Weights of a small transformer language model.
Size: 22 layers, width 128, MLP 512 tanh GELU, vocabulary 4096.
Architecture: RMSNorm before each block, no biases in attention or MLP.
Each number is 128 + 24 x the weight over its row's rms, rounded and kept within 0 to 255. Layers, rows and columns count from 0. Numbers have three digits each. The size before them is the row's rms in percent of the matrix's.

# up: layer 2 MLP up, 512x128, rms 0.158, rows 201-253, columns 0-127
# down: layer 2 MLP down (transposed), 512x128, rms 0.0362, rows 201-252, columns 0-127
up201 130:113103114110160116103121122105090129150150112132148109125081113112159151107127170155135143113125154100143146160150089091165141117077112106114125123117140135150134154100151126164125112157105145096160124154095145154132125158104145071153080132146148124130099141111151130142126152141077148137117094140079131165165132142162102090138140143149084142147158120161139142155137133116100134156070
down201 117:136173138119108116047137102142136110095162153113184122086106129069143093134115166168124135074124121106140095137129122104116126131126102122141138134105138113130176143127135129155134121122099110078155101121080147144119152126143125157171123144115068141136109134120151131132151141128090126189110084122107154112144130142123121087115106106120125140148128146129110133166134136152132121129083
up202 111:090158094130151127116116159126131132128102125110112110163102128141119116152137180108124133124127147110131115117175173151132154137088123099137104162133146134112131097141142124111096133105138146141194104133116139105111193105167128154178115130136131113147157157162152148109147098122105114148180143173102140157110102156073165144121166129124106155169127143130116112161130150124177130106129
down202 106:113125084156162168128149158137127137133145139113110122137085095135106152152149165102134090161125139094126138120107168149130127106105119128107080134126128100120069120156150134129113116106112122142175127150126128135102160074165152181159108160141137103110156167152143112128162119130113117153166136139105163119154108145037145155147126128134106106138154122112114155136135117130146092111136
up203 090:134118155112132163091106124136087088147160109129117102136099143129112132091155116142107090074116150082138105106090125103166156096102123120091096118113141136155126132116143130118155123113057161129145162104117142127109168155132090130131156114097085129091099126144136098140131135126124086132090121141141106087085143131102093132151129147165109100185147130132132154106114113111138122099125
down203 081:116180132133137185102110073142134104131174114125116098149105109127135099080163145156142126112162128117114119119108111156089117105131136135082140103124161135143122146116152074141128119158080188145162121106115163133096149123143093101156160084166122114105091138129142119153112105113133090111084111149147134136121151140139142122087138111145116108161132128133114183129149116124110118101122
up204 083:161130111166111087148118158152153123113139156134123116116151125133156169156108161121118151132184092128111090136162148075135170152125098135170126154129158121166127112100102121105140113133098162108094163136091122079133126147114131135120083147072141172112130146153129092123109135124108179150150125123158131141124112153100125116092133133140113090102127138099156106144164156117088136119125
down204 081:136110119142161084142112126135163145097138166133134150107117090129110160136113161123143136104118099144153111138105176102102138111107075105153135141139132115175114133075114093085169100116153124127089161151161121118133094143124144112124124158069124182094119126133123103144104153110102135112147114159170151141111118153137138105085095132150130086125143136133127126168167126099080135120134
up205 076:102119153134145146116135078149122142090105078138118151162179080138120126159108134090154143131134159150120108135131140149108166131107125146175132161124143147115128153127084128126119090147137148127151097157129112131116101137091172177126085120117137114124156146095123145138122124126111169102142131158164120114126150150103106126073157153126128157155162133114167127190114088121111126157089
down205 068:146130131131131222105125090106101104123147126159140113088167143127103123129137123117138108147124127171140120119146106123156148125153130156131144141125135121111135129134079099118129083118109114146098122128122132148115097136109129174153128149096110121124157137081111190140156099125136133148152111133168113116102141131104118113104160136123105153119149125085176149158149041136098096140149
up206 112:121119138131143101130141098130103108113112130126175088096093132173108095152113127153173129112121142121125117128148110124164137125138128106116116102137167161149141089148133169117113145092138091131148124085102185126121174129153130138168138167139154104160144099160107117145173147115117163118148147133142156115107131136152129108158161098142142165125100115173160163167097100117129172094105
down206 107:145143111127166134108153125137100059127129182103147095122123121154128128120162115119169107138110099141147129132173094163131148141125189116124146110125180161155128146131119149127091114121144106100141108090095116119149182120166144137165106143157129113121134113151117156128155146171091141114140134115087125082135155136130152122175152146132117126132078090142156159150103123124123144094142
up207 078:113119126153137162116155120147140132127114152134124080140111108155097151153151118139085141091101131159147148158178134118125078129072135123144105130114137158124126110097122099147126146178116147104112156130097092113107101081091086112116122106111147123126165134086155130107145118134111184124128109125110134113080111149142127141138175160117152116141180170118121155181123096135139135144158
down207 071:160132103117116179111114123125124153108119202158133106134160067133120114158173111127107106129093084125164146123149146097146110097107125111145118183115092124119100089106112173147145112146115113104086136097137104136116115113121122095131115093097164118107151116105150134138172132118135169111115141134134139169120131172169091121099160125142132124144173111138137134153101109145145127139150
up208 107:107107149131141089134120107128083106100144161077149120156154109134145107087135131136150161071095172091104130142157136162137112123127130182089100124128202108118152098122100128156147130138140145155115123141111101140128122168142118146090146118163103126105093112095165090165129129108141109127134096136158126134117110181146155130159145106126131140146161140138098116114129144092133108148150
down208 101:158129122117148145138087106151058108115147143124151149171162137142163106103130110145124135150126147108148119160132109163106131129143139156106134123134182092135111125081110131153138089120144132143073143101147121151113095119149091144109129103149146141143076131102184166119137151154175114112139109116168129132185138159164167114133157093148107113129125128140104122157123153116152156149144
up209 099:100142147085198104103179148119118156148122132154130113138106081113123090188101121108155129132116150115144118159172117108143113089104140083123093131114160166121100103130122136089077162142121149141130124114136149131144164151074133155116106100146105118152127152133140112094140122110110147155126108094149154161124139150156112137122134129142156139081155148104143157162126122128157127097129
down209 095:160149124124181100085174134116137117143115132149132145123146114111137104134135141119133107129095128101141116180157116124106128094152122111104119123090139173110113156147116114087102167107087109115152116153152107136149139143099077115151134101149132110094121124088121105114157096126159139113107104039140141148096142141189139102130128120122132177090134143094133151137099122115157109135115
up210 114:109097105118125080112149143124127146132143141099103093176175122152128132135117134136157156115136065123064138092147129093125157115121122142168122090139120147110133136130148172166167125111132132180149090147128137115123125171117155167084082135130094154130128158129109137116134157083151142120169119133097150170146143084106149125118127091117127143121142127126123160133094128102161102137135
down210 113:173088144089141167117124115126114168168142216117126088159159136169123132134116129128124143130146072120141130110128107121132141125138125136108124079140124099125101153110139117143149112089123122111092110098126143149129127135161157148125171102146157148105153165095061129109129169107143121142151122125109139142144162099089122166142113101142098117112156133131098166147095116100135113119143
up211 114:115156145136107108133139112124146129094114116085155120133120113136130162176153095120108160125084148097120138161134126125167137128106144136135093137115181105164135128166130145129124147124110141145113157150149090116144148170129101117141139144115105175119124106167135135059130130119098132135120112137108170096131082114144118097122139123150188124140127076168170135090138083167130116081129
down211 120:121136112125089118127141165160131125102095153087144123129156122126120178141124140135109163108078167128127137152105127134136150159088139167089088143144171137179128129159128142120135122128088165161142152132144096158187144157093109112147147131139102175097143127156110123122121163124104120126146092113118132099109110133128111104142123109165175097141139079144164140117136106160109141084137
up212 087:121124135153161137133092123148156110054120091145137144144139137099104129123091121162094130126110153127135147156158099126132158158134115143159073161150163161094161129158093118115132107158110130119181138124148109117103112109107180154138112132123117146118125117086141126127118115148133134100117115174145136094111120126095122101128170119100094097122131144133133114188073121100113123116075
down212 085:158156127091132214127093157140126138115137105135136112122106136108122109127138168150140127116113097168120106147112100124141085149160123124137144123079144142109149134137082057098143114166150106163140102119151115125089111091125140145132146121132139146108130128110138165122136120148164135139146124118145108130100115147069103155150116076143133105119147130139097079159140093119126120080160
up213 116:091175099104158109114103120135165108141152111122113123168123138152146112119141117183138174136130111118110109103108169152125109117132115115130132103094125110126144107134135131128148193149094135128089136131109081089074163131064115137145130187125114139138091097128111118161149154104100152124106156154146104115140119131119118145146142161182128149155149107104142143123119156135151155161156
down213 118:143168105134138118116097142143172104113152133136102112158136150155150129092167090144140164149128103118131129130120166179119097119137150114120162088105154111148140134128139119113121166129123118103095192112165098116092098111112095165136139124131111125110102079138108144137158131136109133147104097133155133109138124140127164161124123167177110131146142083088117146151126156147156191157161
up214 113:125119108138083115100104099149133140128125104051120115165162138184119102143152146121124122114115101141117115175143130089141123130126123111138127153124116102151126088116169101138119129163127105161157105145126139111127135111102110156158158117128063099181140113114094128144075123121111132130124130155128088116149147153095128110103155138164119079138167087097121115142135115104146078136134
down214 117:132129123167110099119106124141140144150132114074139125149154141131138085134130147148128107127134097133104124160108102145104113103090114106116121182130078074144107119133157120129117127173107085168150110141127160102108123098129099131166166134099102105154112088109101125180118135137119108120092119143139088119124100156077157160146139134115109085116166101111122101135109106075123095125135
up215 086:098160090113116120141118083155168113160122120099105091138100121133148156133127134143145141123129152103107105107121167107149103115113101146130094155131119157081136127131107120183118131169097162130114134165127126172128119175110144152129128136096109137175139102143136141137145164110151115149148150119130060119167155093134125154084109179157136137168129131137149179103148112096109126108119
down215 091:117164110157129097134102074141124109104129057134124126103141137121144136130124140168157134125130149113131130099132166143140113130133172166141100148125121113069124129141131122169163128153118124122123178131162101139120154144112130169124126116102125123146164107159121123118120129134101119157165122133158085095152134108138104150115138199114144112151108111125157189087110090129119183106098
up216 122:104153065151068128142100113125138111064107138151119150119131104130083164120108125095122154141087163120139102122132147094103118144123140121105146145124123121101120114160089104149145136131105117150131097126120118093099115155125098179092106112102092156137175150165132118106123129126130153131129080138102105090096125115071136149114137152128108156126142119134125129135164163149160155168107
down216 124:099123052149102118131095119101141131062108163128104114106156120090104138124121136101126150166091144137101115167109110115114121149101123138153139118109142135087125100134118123153145119142113097168147111146129158093098146129107136174133109141122140135151139157124125106094174119129132145156145132144089136136145114114065110158130137193115139128166139118119136104094099159180138155115147
up217 096:084113130158125108129142117152174132117153098113139084149095125180138163158066151143117123113136149132187141154141153125174119119093157128173112134129139164136164156126119076161123150103169154169152111117128158120108153135101133131113137138150138102161139108150121103118139110147101140160116100088114146155108151147132098129088153164112110124144157132138145156127114098123145100092124
down217 100:136100123159138127107153144130159156102166103097113094137128132177097142149077123152158151102132155082137112127153163135125143154075150145133087162138136174129125093117102072120145157146166145132133122129145116114152121166093131101088173123141118125138097101128124060125121110142117121168135119106107136146124134114128096156076139154106107132136121116159151145144113097114116136088115
up218 103:155127117148128115132108114110147153150129111107108100079132151134163128129130124126119136064174156155116150137092137093142113145117107088116113145171122146128165137108137106173159118131073113140134164099122130136124146149071149120124142168123159151130124157145146086113097120096117151180143114134132108102148140093150153164131155168083136091155154189152125130137155139133106127128148
down218 104:107123135144135158152114103074146148129117088130110158102159112104180130156120114136114160110194109158101133124115173119130114180099115094154101167160112116143144123104145135169127108122116143130117155098123113141084175125097144143098127141112137145158124141154144114099100120104111162165125119154141111127112127132116104102156149132072159093123106163155129144104117135136075155157124
up219 071:098107089132072081158118148147112113130120125096155117114142081121189157146153150102154137142125143111103127139159166094144128077122144147150125113130148147139137121113112134175101102143120133106130134137101144141110115149141142129124113123127090089090167145088151089131107118064156099100152158124123089144155136110103149115123107098137172155126127115119150123078138137094104144099147
down219 061:134103113155105095146078124198132088125120134135111152102131139119163104152139167138134108098145125119102129137164157117126085083110135124150131091135139072167104181095141112141103121117166117099143119112123148147109143138130117132127166125124158109106103126151139143147145119116125086141110084107121132109154159111146109091135131108081148141133122140085188149097074146117119149123123
up220 061:136144154157139097192156120144152139142100126108127129112116124106137120157127129156096142134129153137177145120154133095112096182116152133140120128105144147159165125139170072129131142114096130100140146122146117133106150143105109157118137130127102122157137096110092104135138140102108114097105161158122118137120141152162103143103128094059105130123145107107170136086125170134126156052162
down220 061:145105166136150090165089161101156127154149129143126117097128142064109144157099135128149146088111135119109108125078163135124072141134111154081095154128125114115116118105167063134113127121127123133101140131108109135114163156125099131088148127121112127113109115139100141162117117134124091152089141118126109122147128129166125140180111109122089115147135131126177133099140187132120142083155
up221 081:125127138161153092140134102115120135146101112128116109158121125178127180135109157084108179100116144124077135143122146125187119135144102123124160129080093129115122126142132164148125091108103175099153163147069148144090101170138133138099122150176176126112125134107127085139125130154119150122110142096132110114146165106151108133178155114100119128143145148155146133110142127124109137122163
down221 077:137120141165184134137163099104123167151126174100098110158153156147090159158140151125152151144153158100125147131158144123149116144148117142122105182125069093112126094110177156156139113088139147131141138148113119155102135149172090117141101163158156113116137138122120160131135140157151125159128120132157147113110149133137075114152092109126111123132173105126115143100118163122105085137145
up222 100:096151109101158065142169118155118126166123163162129104111125143143126110120143097141102099123157141175129163140141114100157098157095109143104122115129148149139154118131097134138134163145123163126153131109126120112103129158091113116113134106094132130167172133128127113111133144169128149153099125150093198147125145163095140165114167111107111102157123138114114076136130131175183134134142
down222 096:104130155107140137106123119128101156170110217166144094124113180105131134135170186145147085138133112155144142128135101110144136117086133159120135124121093139117101090140107120153119115149146116089108106146105122158125107141111079105115137097144123126088134140111106105143124104136120128166146125132120180124126117128130125183167133091125117123089144112146121099143097125180147165129145
up223 073:101119113155155108112118094135168165134134116138144110131124187139079172126139099108125114125114127142136139130137112140156148094118202154136126108151132153163119120101092155125108152116125107131153094133069124097128200142119110171088144140115140129166115137142121132128098159100105141131123132126101115109092179107089086122084127135152145124147150118131119131102133108146133156175118
down223 080:106135118176142143125129100103161157144129057110127138121142159112098138079143126139147146141116128146109172140135109155147165108099199149106147163146153130149122162076086154105145132136152118123151155159111123088142159127109112111109141143165154123152148124107093130103101110081117165118102133106086122130108170105087107117098126118137127165114152118131125140104134103111114138161127
up224 065:107098146134122139158109139156135149155121163172132113115134136138105156111107118155111120114172138148116076129195167113119131115110107154110154122125124163152128126124141127130144135152090162112160119095150160085104134095128141151141101115127108123163145083115096154079136144106109160124141162143062115115094168108109123114130172134110129153163148100083157089144142089124129126119142
down224 060:087124153108117155128062106105141101130145139151161128080138073109097128122148112137143090127115144110169117163106156119123094142119118185091135128085104139114126142076148123128129152144121131105168136130143117124126140113107158133118108088134153077144118099137128145131131146118107108110108135144068153119107145116147175121155129104139073135160152126126136090126125076139115111123175
up225 085:122151144099121102118143108131114130124135095130131101120143136174114165160126167148103119102104131113145124187112118141171149117165110147130101156129189180089097097112144102159091107133140143125134170102117170118123130150107175153092148126140117126131135108147106117120130101139155115127138115128108115178131144135103079075156120131109107076141111157103105104135139135108095127169097
down225 077:135145116110124086145155106149126142136151098140129135132184155188144137157118150172086122130129138101111151194099116138163145140182111142137136147093164178121092128114107101132119147104155122100131140089154132126127124143102122138101112159122106126097135113097141111104118112128153108145136108159111151141154127120144147135127092161137108090111081121067142123095082136143110165155128
up226 080:122126164102112122135155111156117143157134137125126130152125116130116141134089119121130130164144151175155148158145108090164165113121099133098078145128182192140089101149139127142113154092121147121090138123124111167157149118115118133152108154134128088206101133106156101118120136154117146142087085155133149113066141138097132170121145150129104120147100121165151115122136154107138137125108
down226 075:138123133167110101102116108132130134139138146120119144121107142121145139136067145075134104149129136157103121165140132099103133094143105142084113101143176126132133134166126115163074146071143141133110142109161122134170127137152150102137117151131131106178165169095173131091084095137152130155097104118134088142137126152117133149125155150112137118095068103119141156142115150146167146119150
up227 118:141144097115133081162125088138068135137109140119131113158158153132122166124098151131087108129107149112115104098166143080128140100132138110143145113128104154097133164126114139111184135149097120148142143150093141116127106181154125151133116164147098142143129142106139105146108150130127194129099091088146130103093079100135103144151138119089140111120126150142130094106142133131130193119108
down227 127:131114104113172116160150083119123147127104156101137115164169104117133138086110105124111104127128167135119103126156131128147165096114103108130158125155128149110104201094150104115172149135121117154094128138124148148175086175124136126132127155138169132155133094129110121180117157109123180084144104102081117114116097107145089150160133125149108120139087117141123129112130140104112140152125
up228 111:123142175125182138118142130161141134156122140109134117145097104154101079111137176127080131107143142129142144144163145116117147149110109173112090124128144159125151105142133147140114114142102099144094116086138152123137110119109106149121101141111129114181121112118103135112151110115116157132142042149140150085046131133113179168124151165123103126150122138140131142160130128123140139146101
down228 112:151151189142155119116093135125144116115089187107122126132137130144134139146111147068081123137129121108099150128148159145116152113131105118134104124119099115143096102170116126122105111116114096149094111131127129141146098130112120156167068096094130124132113158109135133127151125106124158134145080104184104166140167126128127128120136122107128130126099051128105145151100088155164146161111
up229 093:118105127135132069140143126164111116096126104126135137112076144075133123141119151101129116105105099105140111096140117127156106143128086134148097100096141127147099141136103139107116166123100106145114122189101165134141192151115151129134143170160140096117086153166132140179153132103134141118128127157117141131104129128153112098110156144180148133121137134159133102089082143158142145098163
down229 088:137121075132116093151159150171114119126132136089139112105111157092118134120148167090125106116138098137141105127170103160167150135137127119073150120099136103153128152127107120104105133117136116145101132090153175095151168106158149095146168151125161115104107152110111137138122123137137138105166148125106148103142170109136133123136126106155165127066112153134148151104116125174160163111181
up230 062:146127154121154142131128158186159118116115077134092129118119155153090114135104124130167143107142132138145119111096094132153095128171136098118091133159090121151121116111128123122195100180127122162134156158109054124106154134083146140144103129129090111141121130118133118135147143112158137164094166122136081082162156109118153112139127144165154141128110119114146129108114148123107097112116
down230 057:150126161113157161104150120068124126100169104140099116143097148137135156142144138134119146166148106111141097148141081174142117116127163148160075146117137130168145123147124103114113119141182116102129162132121119101108121166136130102116125128116102172129124148071116135123140129161113102149119090119160103113148148152115179182157129128168138126110133156111119164141140149101125156074140
up231 109:099151128129155119151162129121121183131119127100168138146101109150158133144100101145097129096123152164116123143147105121130176124084139148107143132103155094133131149108092129129115144147113129143113129135121141103119141117097133145119147150162139124171148132160138103138103093158142162152126106181113118152119137173112177121089154179079103130107169148139166103144164185110146150142160
down231 108:144136127103128126187138097130110178152130148105177144139112164115144167148080126129137148136124166131090102141101112095137146092095140152140132159138142105145098137126125133107114100122120158126114121136122111101104094127114127114149159156160113130150118107158169104157109123175135148163117109178099129129144144158106156079118104167090131112098168141115151121157152180111100162116153
up232 077:108138124120124106090137086143154153131109128146123070140147121119145156129138112134119155146157169125145132127198098098161121100074107101167095112152148130096116138151160116111131147140120169114160134134140140119116102185102131133086093129115136143111130139137160179114108131097097123123145120157130128124124111132114135134107145179150136096145160140143120113174065143085141122118086
down232 079:132144142148144178131100115097112172129132172118142124142152159112127158165165137157131120083147116156130113119172092110131114115148101124104093114131109131111140110146121100128157097135141122121113112117121165137113082143141136137115155211140162162099105131125078124118116162136162150133128123125149123107105114136114076112117122135128125147114116151109127147217113083149153089131121
up233 104:102128088119116119143141112136144132125140143104126130143129127136122113145074146078137098103118126157131150079165136141142134073107169130133070123139159146107124124134147094137140129128158139104099143145127127106128147147111128113143141076134066144127155084107151097111156169150138094130108134107140114135173105114110141116154133150172168118135139111163132085165132167121074097168102
down233 096:142125083150120088158092141146131095095112087125111176130164132166154099109085141093145145139131103136118111122172151164076149118153148132137130138133125109108131157111159111112171062101139103107090178104159132133139113141116118160126150087160123156144156107135174172069104149158120140124125130157119143115143140131123153109135155135131149154140121137127136117152113150152111151137115
up234 107:124105115124133106115151138154163110135141139098130070128134104108160100181172144093145125093113092123126127149119117139126129074130154133174095119149173148122125151131141128134094134155115185166093109117123122107126185142115151103121139154104102136149149165101102153094137132130087138096140126143142085106090145096131143117111119123119112144154118165162131114119168136110131191137114
down234 104:141140129117139101148131151150119125147164063135121128122123099128190158141128146147091130146083104103111121128106118139141129082121140141139118114159142101108081186147172135082123098141128184173112116086110082105154107131148108129088130157120104117098140103107128142112142148126109151094114146152122113106086165076140139118159087109141103123128105148149141129135127131117116159104137
up235 117:153126122130131148130138123128121141143148172145121108136096136117098165121134120164101134116147159111135129139117157164183143108132138118093075131096129153071089154160138131134114124123105142179180142132120127086071133154113136143149135163101127170151148107130187126111108158122127156116153117142096147116112116128070133081088107115120113108124110132113141162104135121129149073104111
down235 120:167120130131116148106134134115126094145134198167159127134090138115127118106110127126122098127126138093123103126067136156126147133123166129112113101103145162028091166128156119134112125151133151167177111189105125113126132136106141118159115181135153131134110120138175128118080136110122115133174108137091111119114123114095130131111114113120146098145091109123110116100133113130133122111129
up236 114:113147134142150079094120095119125132144117127111126139129101131138104115154157135121143131124148151151150115133118117100199094136132116071171078134104136177095140110091200109114108112122121140095141150148111172097143164111107151118112108142119136117123118127124111126129144137110135134145113119122123142151211139105138117110138138134148105142092139133152097100158105147150146120137055
down236 120:110166129175126050137163120108107112124126101105150159115140111149130075126148138143094122128178168147118121148157113138149105157169124073141114119108144163108128098111176129143129126103118135086149150150148116098119154111118116134075146171112106106105139112116150132090122156104145164174121127114100130156152123125136153118159155128117087145108126160138130135145116164141142114122088
up237 099:097135145121130112102149154107104141140083103059136089132120128136112107146129160139123098115105148105126130134161127154109127170143140144143078148159134108095140127108157129148058103122127126131196076149131151104108136142121122080132109112160116129154163100148095084113145137129132131104164147145136134120084075148145128123128161113132143098138131143125138138092117152104126163167153
down237 101:121108159142119085065114151122097130124119123099143090125134106150114141116125140149133102142083107121132146133081100125145086137172104107115128174140129107100056142112150117085112062137160132112165053146165094127109144177131112092127137091154127145131150128150107116136132134161149138113139124152134136103137137134144138156132126124135103105151131164124101141104106123099118142130153
up238 103:117179054133092119102134125161160168118106160157148099153098145150125092113123130104113175120134127135102133162176091099131148142104164105171119137133141114094106129098123122150125082161119135183141118123105124126130143141093103118089138116142140117146165133116148149090141077145135125116106123129086147117135128082136141126117153137146134162119124152132161121148153148095079109108133
down238 097:148186088133095153117105155138123173145131147176104139121142129145139090097134130128116158128141118135128125157163124112148132151111149131162130151126066142158131087087143120154137100134112108180139121072133132124127144138145117103131169099120122103149129125153114098111120156165145168119088139129084142147122125125124131082136105119166156149081135127101126121174136154169102099124169
up239 108:135110105137121112114149149141168157109095130134173112132114104108099103138095143114124181089114150147133103146180132110202105100123087154147136116135121152118141100108145130112128128115129141155157136128105110138114118140113132173150119136125135114136112105092154140114181149144089160153061149146111174171155120125123124133130110118174114137098115147107141140152185113157116102167133
down239 108:153084146122109082116121162157154136125124169107171166107133145100108097167120136134111120095105117111122166131137125108199092124123122143124123118144102135129167071122144139062168112122145110160154146128134101157100132134141120132147121140121133122111095110100157134130146155155087137125065122114129149168128121141119116156150086092127170097108085152124134144148130162119125143126126
up240 094:129167113093118087139125110122117095081135122112155125126105165123131133121152102099117144111100131094113120131122144171166117167124118094107129117122167163088146086144155147168129150146101149131135124143100125091118153141133133128119136177094113166108116138122130148119078154084176105143133098126177122124112094150115099090114092148144147118132161146172095120189132110104113118140150
down240 095:132157118138123116155105122144104107074146070083154147123146140124151124104136105108103116143107103114097117152132122171139106190122110122118142082140128150088169094135129151174139133115172140141122140113150110118103106086139137154125114156112125149101117164151123142104115126122140116143114101152183127083122122159067133104144109147113115118105136150148099131199141088135140110145141
up241 069:074129117132130123117166131132138103098143139063124114170156124150101184139153113109077117106084124133137144122164154136132110167150101114147105151166114193136138127156120118096109186112117149175132129138130128125080157167110142131147120145109107132155125139142125135118121127136134143169130138131149130139122111142103121102105167171137102150120173118127153135145129184146098097098114
down241 069:123115082144102113158190109110143123109120115125108124179131103143126183120166148127115126077101142104125139123137187145143119162170123128127116151138113181120131146167151118098132158141151138172149156137078136124113118147087163130145128147119138144120101135154124140126127115108150085164146151127126125111134148125130090121101151156134089144114167100136162143160153145140106117072090
up242 065:145137135118154159148098122133102107180135111168159109154098132165106194148111109121100116090164147153121141155130108137151083101165135129106156093147131120144154118129129117123183139164117108139139140082078161115112112155127137139109138127123121129164151133159084123138118172129109152141127117132157151119105166110141111147133126128094125097090122106135159120150081097152153122088090
down242 055:136107136122140169115140122065122156056134154089132123147120133110169113138143155159108090150129097129152100147125146135138165142097143171109121130124143126102124127120129112134084121104169093123108093138172111149123077097155115128180119133167142097100136106126134168129156125164147153134138075124108140099173122144121157138140169090161108119156147115133111136132110133133144128170124
up243 098:084130153120096130139111106137124177086100104113125131144073150176086125146151115117094150133113137128114111077176148126140107135124142119158124146139119174110123120147137131152117137132117134158151105138100168146040146154141108121168101119124135153108149143125085136136115123134131160144108139123124164116094163125153095096138138144100149156108125144126124127126184151126108152078100
down243 102:116123139154131149168134090153148177082099096120099134137115129130084140124155114138088140149131146131128140124136180096165116133103144119164134130110110149101107137133133107151126171127167179129147123165115153171039179124138114113140082107132147173099163148131090105126105138135121144138096168121126133110133171117164147107156146104120141117124114109101137148115133134137124123114109
up244 122:118185087126095146130168109120148098156089136090126122152142093088091140130100141157074108123113102141110135131196102097150165147115137117097089143094151137155109135105175128100159120139104121102132098119157142105109127122114097142123142131080117129112141095124116131106142165109148128108152106122111125136105138120137130115131177140113117103145103156143172113136187092161130126119138
down244 121:156153118138088135108110147119133139182073159144107127153134098089131119120142136141105111141129090132127151125141117142151138100141098106137149148129105134122092164091153137099138073123115098129111156102159131156145035088130141175130148121134143104103151127132112133109098178163129076119114107146155113138151137123145151106127142104116119127146130168125130137126130106192118154110152
up245 109:128169163144141080133116136105127138147103130135116124127093144137149116140174152118114136133179073120096103145129126109152146172119087153159116137163167161132132119130117113114141142097106133101174152129097128116144082114119145156163112134156108162166152133119132130160140128136132101096093133119142134147160119092110115143133114165120130152147126129112145109060055096136087147114154
down245 102:101131164110143144073083135114119130117158208119155106138088123136120108120138147113154095146155110126143144127119104151128127146146168148107168100115130155089112129135136112122111137141141118152120138164158160155134059091157080108138150149150160130113104116084126146155092121130153104156140129147136131182150143159150139176145116140162119127118134106143166121120164141147128134147157
up246 088:123136148139140128127104111141141125139104147099155105107145101113106171150101106122090165081132137153102120098170113150124112134125107128164137145128168194162123108109129116154100143077085115090065155122087109107130107143154149106147114134113123135109097090104132122166155120111115181113125105107086094093133104142146140130142167159116123145128127141094137144113150095116102119151149
down246 084:138145180143137149133092146129133143147128146105186114118168058111115136147113129142088165099144132164158154107115114151111122135086107105141118120136136150157130102127116146158113139099139131109063140147141071136134164137142142090139127113126159128077100107142130161170105147143111159076104131111109119093144127162148138126127125127107140114135128102145135113131120097145131178184138
up247 107:105135074141111119124119125132106135147100108147151148181070067188136149159103119149090135100127131112154123168149119139159147185106104105158121148122132133104100132140132118147094116169134137148165152108078093138085108129138112105141118121154158090150111086130130138085178138125082130110148126129131128162114137169092130121125129121116115126122140098145133123170125145109143130133133
down247 105:114142140116100162095103158115131127145122183167151135121118107179139148119152145142129124076093138141176116148136102145157136154116121142157132099112079103099124078135111097109108137143108106128143135127123076195089119150136093143126127104145132095122099092122161124088168175114114104160140136145162105155136126148130149159122115139148119126101150140111126167129157151148169109126144
up248 074:126148138154113109120146098139167115138121140151122125170166108151136090147123148074150133126121140139142129152188134126103138150129133164166147156115147096100202120173106113116173134153119151158189090121120169135113164126099134132124084123158100139148172101115121154087131126132164153118135128137138117132113160159119127162092151118121148142123155114140137149162172134122112152116126
down248 068:082139157134114116139143104103135090129135127182136134120137121114135115155132132074153162142139133151103131142126137125150097133143127186154135155116107115068176111165114152104142080157084100150152114111104161141134176160128147108129115128114093148126165113091132171149125113123112114139143147121119099127074139146146142134134111103112110145143101100115152142185145100137084129169105
up249 114:151123103085142159129128151151109166128151130118158101141095139122131147128174138109103132142144130126160107147148148091128156111147107132168127180132113133116143105137133118118132117156119197121086168144112136148113098108142115120138117120091110156137138180109115040152125127139103176125098151163142139096091147154130137095106099169110129128154136110085114114124139111116118101115087
down249 106:181126149078152123133136134123124145158107135138142143138106123169134142109162122142121095115112071143134130136140107124134131134126078095167166156194119115126163148105133160106150111100149179140105097147157149162122140140137066110127129114096125151098158147095122131188134171133147151152137160118154134104109134157139130127116133136157142132142134121086124134097103125126186093108126
up250 091:115142113181084146110167147151096109129130097141151118135115140099098139164149130158114161131133090109102149096161137110108125095117083137180098145136132146112135120111140158140144124158110151132144134105108130136148087146120089131101096150080146141146144105158123133185141127145141144132124124131079176105151166143119135171126109186142146127125139116114109079134175125130091138157108
down250 085:197095147193111079122151127078095136146131090180151156117115112110096156080134140135112110165120105132106156083151134121134105075111096125138137133104103118151149118122138150107114116102144107133140132079146156135140139135123085109091124127093155114114144131134134137186141115151125145117141131133078159143156139145133108152143112171157123142114122123179118134129129133128098143121114
up251 088:084132141126112133097141098175143134122155125155126138167098144108112177155113134141109101128153122133164140109167099128135146185102116134158124165152124108101089128146115099147147113136063154129116159136149127099114079135117146105122124136149129118147111146117121163092192106098114151094113131112141133149117085120085150118150144137161117132156160077142107110156172118134143108159132
down251 085:081153154143135135101100114121142116125127190169133126104113169114156127147083174117136119133103102185124100120144135143128131153144129129114144161146082083120121119137085094132139133118114099128124158123108170131120056148134127112132113169142100088155062127112131178109139128126146117114161155113129166148148110115159140128102090113148129145114151115135109123110107125164159106141141
up252 045:123169108118136094143120108124147092133102131106153093128108123156151131129139085095114183112145136106138165145152138129135192133112104106119124175116130128181164134136141153140099042122112125175172133133145150147134114144122120158173094103134101130115142124128133108102137099122126130102113139159120126137111182133124082130143114109124179094133164115136171121169131129113132144137144
down252 040:156172161118159078084095127110127110168130142135117169121159126119131151121134104129145146150131124118138104146134118122101159125114159149106163146129092103123109140131130100123114085117137150153135134102155091142142127118172094127146153108165167133097147119161110169109098080109070125167137122087148125134122132147076114129151107113120162095096129143100150116155140103150113076108164
up253 091:127165125124092176112127129124108120158169116124162088128117087125110172132111135147084131146134129147149113089160115104115161143163119128089111163113145152145101105118092187107142149156091138099140143135133130125105147170121147112146116131138105126122143080097120107154126097131061129118152116138130105158115126144148103095133121159064148125181139093145131124130126099156119168118113